Part of a small language model's weights: learned positions, a variant of Muon for these matrices.
Each number is 500 + 50 x the weight over its row's rms, rounded and kept within 0 to 999. Layers, rows and columns count from 0. Numbers have three digits each. The size before them is the row's rms in percent of the matrix's.

# layer 11 MLP down (transposed), 768x384, rms 0.108, rows 545-586, columns 160-191
092:585527480535530458562491401570467583458548495448499356483464446521527472448521487562446532583502
094:532462578492484512578553548467534588459508372508542534497478470604465483442470460420469440453511
104:514516483536464449648515501453537468555510525548501446506406535498442509536559551575522493454569
107:574445485559510566489407462532521416458438465372411236516397459446503399585507491486576487471522
131:491483595519519420582460549532505493446531499402510463471484452478463495566526439520443443490604
111:512596536440510535433449478597498491600507495516461510427462489404495523580521472441514526504560
095:484466435433517407435512530571515552524552486510482532508562510564575515490418541471483535564536
105:536457451537397417495542503458539555512401501484546522420556475548511499455533558470490486518526
104:516487478528477515409511512515489476476414564510488383491470556537488602505455427481542408546529
091:561490459512431496536435478543522522520583525430546716489497464491553458551421406570462474533570
094:519410499442426476422528495592585574478489491516483476497481546581487484484598559501532431504468
094:540442381482546411541516462466520501500414486559541487503490556643464492378480502487512542569645
101:509546468448482494488556461511549507493547480462491562531500543449515508424522448514581491519399
107:510532507517456524599443548394566461477597605463484377522564527579540442504471507451424529405625
092:495454397448442492526526501493507558580496482572526625529422539540479561513463493452437452443495
091:496433398474634499511555645446519531546429551407474491522415496538501485506432438550590430421440
100:473537512563476597433490443513564483497481451497514520528491405485409563561435432527527506491489
094:561552435547501429498562503507502543490491528634535545513472443553479457456446461457435539461517
099:539579548518505529485482498500457517582468550546519468555492483499430594529512437582464580532479
096:486514511566559545491496472502514526543465533500466524475591449471482476449422569547476476526404
100:499495566464554472368467546534508494454613413444485466509474507547479528450528491447501506475537
102:516459540535553408486466524511462475486524382546572441524554426445500430465550532566525519465513
105:367457548547500493525519560464478539569495480486574420425592607429457527479413521523537485508612
100:407553560564459424467465439563481537459536567508480504569530448471517489566457505544482571388490
103:507561491500483459523491516474489471506455522456528454513477501518556553512486448430534581494513
087:542614517506451496529500557568457470598511509480506560559490532427555455588575518570466516452549
097:463472464498506463476526482492478392551518568568567528553545511475434530540478529615499665512503
092:537549491509592534437458571506482477552521477541436313564437499414542486472504458484611370450538
099:462547571559450495417537487412495516458496588582490549491452507429476432553406574528453524545478
098:586488562524451553549491481456473504538491486533533514536530433585560568529478510519524467615460
092:598514504499411435509542505497441499470455401610550421494417533457499513543521494527516490465450
101:461522628485597476464460545445499481482504469533537483483541510430586427571502521586441459486498
100:525527498590586413475577447604442476398495487406371565598515512498438445530474575533531574492474
098:506504406471510471535458619575459437607575530375462390548505482463538485460456585563472440447542
101:510547493500550471518544446624436554481469532459394563434427546523431496356559483578499483512497
106:474566474506497580590428620558640494532513485500572527445477454548485513471425529568424490544467
089:527485429539552482470543501453533460564448479513489615527605487580499544454487573532441479524533
093:454532516526544439441539417517476407557447492427473376495517474434503527556533525468485503518431
121:553458509552582472425544461557435495467485424534458313608486509446485469510525451489549503442457
094:538484471484493448519463484556519476485430623536500528485541528521520489484492494510448541452545
092:439481572382467475457357522547519516414496505518517544502464526545534473472509541474432591538403
095:453548540521489562437486603523431565565538566502530769523623392494381457574476488511471526556468
# layer 11 MLP up, 768x384, rms 0.142, rows 546-586, columns 160-191
101:522466582469566586461509537459515465457462611538471506633536590543473498461547456476558480421552
108:550490486472500494481487486539450470518442557532487608472516574412454555501522516527445546456522
093:555478474442477547521473537476404515563511493514437611480492584485648415459534490433499498409544
117:491614583438460519522458497445549483573421477495446442541587467484496456525471484531452497483595
104:493551565433401566487475497416548489632477556450541459441484600457511587475504501480493504495494
097:495549568465553506457510429559504463541527518511476513447488399499552474580585493480495561527506
103:510528557457433489416434558452542614484402514417514649535461506532449457575538542506426524511416
109:440508439450445520558472443488482502586399519460487472399490518486529505524439521496541516503551
099:462470395476561508518457464395477549490515447453509451537556497576547499465513535545498526515532
094:438579452590478481563502547385589464471460427506501501465595512526495458409572469505466407552558
095:397438495520504504523500476513532557387512457507479546477472539429392487525528528570461555512527
105:471528524529536517570545536513516507424496503461516567493484556445524551439499497565413483492414
106:426455523427525462511460441499539406526486492595553445609517529460514473531512498436509518413588
096:492581549485535472493464483494530363492513440605442649487533491498468531500508521493486503530515
097:541516550491465539513491394534495579518455510548556470471623579478479522490512432562493440485530
097:517444421483448583421447487519531474546448498552577502482491473550475511486552458503486500470510
095:462458456454474542467517583445538613550503515462592553510503554567494418467471594624437444541664
102:503506492586471523501487572497593504537537522499527418409563500499595489540509545379549456513480
100:525469480493468466509510522463488474538358429446541544543503424463556586394595483422512450500512
096:447535560553419483506524502483569572526435492516508581560466497534569516464419575530526417520538
098:536475628524545506498515451507543460444581538513439589572558489529496559425496495464501456486421
101:409519475504563547495505562501495474484529404493527491491505654496550479509523441587559489423479
095:484436459483557433440567511520546514586504518529575568515446487437607538482500466593388499509485
098:460525392437429433523499549487501433491544442560558600463592494515509491463476395495546502484611
095:496458491478577510514380472451562544388497521497474510519570499538606454434567552455541443510490
092:517448472466370391521542495541557542518519496500548561395519497476501561460527522437568509495479
090:500590426496528468554538455491556482478509483476545535353545578505365562478521490507411519532459
100:508484478492500509518502482510449499467499534573503473447472479477505432502446553489492443420495
102:490586557497477431630444556597485492526603540469479580512505530514494527544604585488422516443500
093:467466395489524544454484518520552471524513501492446541493535500435553488483532524515607526433477
100:535535487474633530493438489562551503448544499457560514522516490464534434487602529480440450498452
102:554564429589454397456505478394481424555430554514519519654447535544423537540458463447505462539467
086:524549543544445454481475491474551463532538363517517483573471527518572513382463451500573400546455
100:479520464499590491507439513415458534451515504465521530450437422514579472447485500512498385484429
093:516443583515436434462540482511386475463456525523449481524501510501476494492599466358562572493583
086:429592522482425460474481493554590496504542475541542570497348500499523473525553456458551419532560
095:499522556565493514538389496452416513487511561565430428505569498582477493544473534532494549446537
115:517505562435479496494499470456483488509489499573470515501499437426550454457576484443466455537445
102:409457440611532500489528394444471444544480532514493516487518472529453487410475458526529526525420
093:460521555477431412454572461530542559513415487517528449393572569419428484490551513529469513485465
097:507446416471490433572575511500494409571440454544499443534508477456552511435538471451466481553506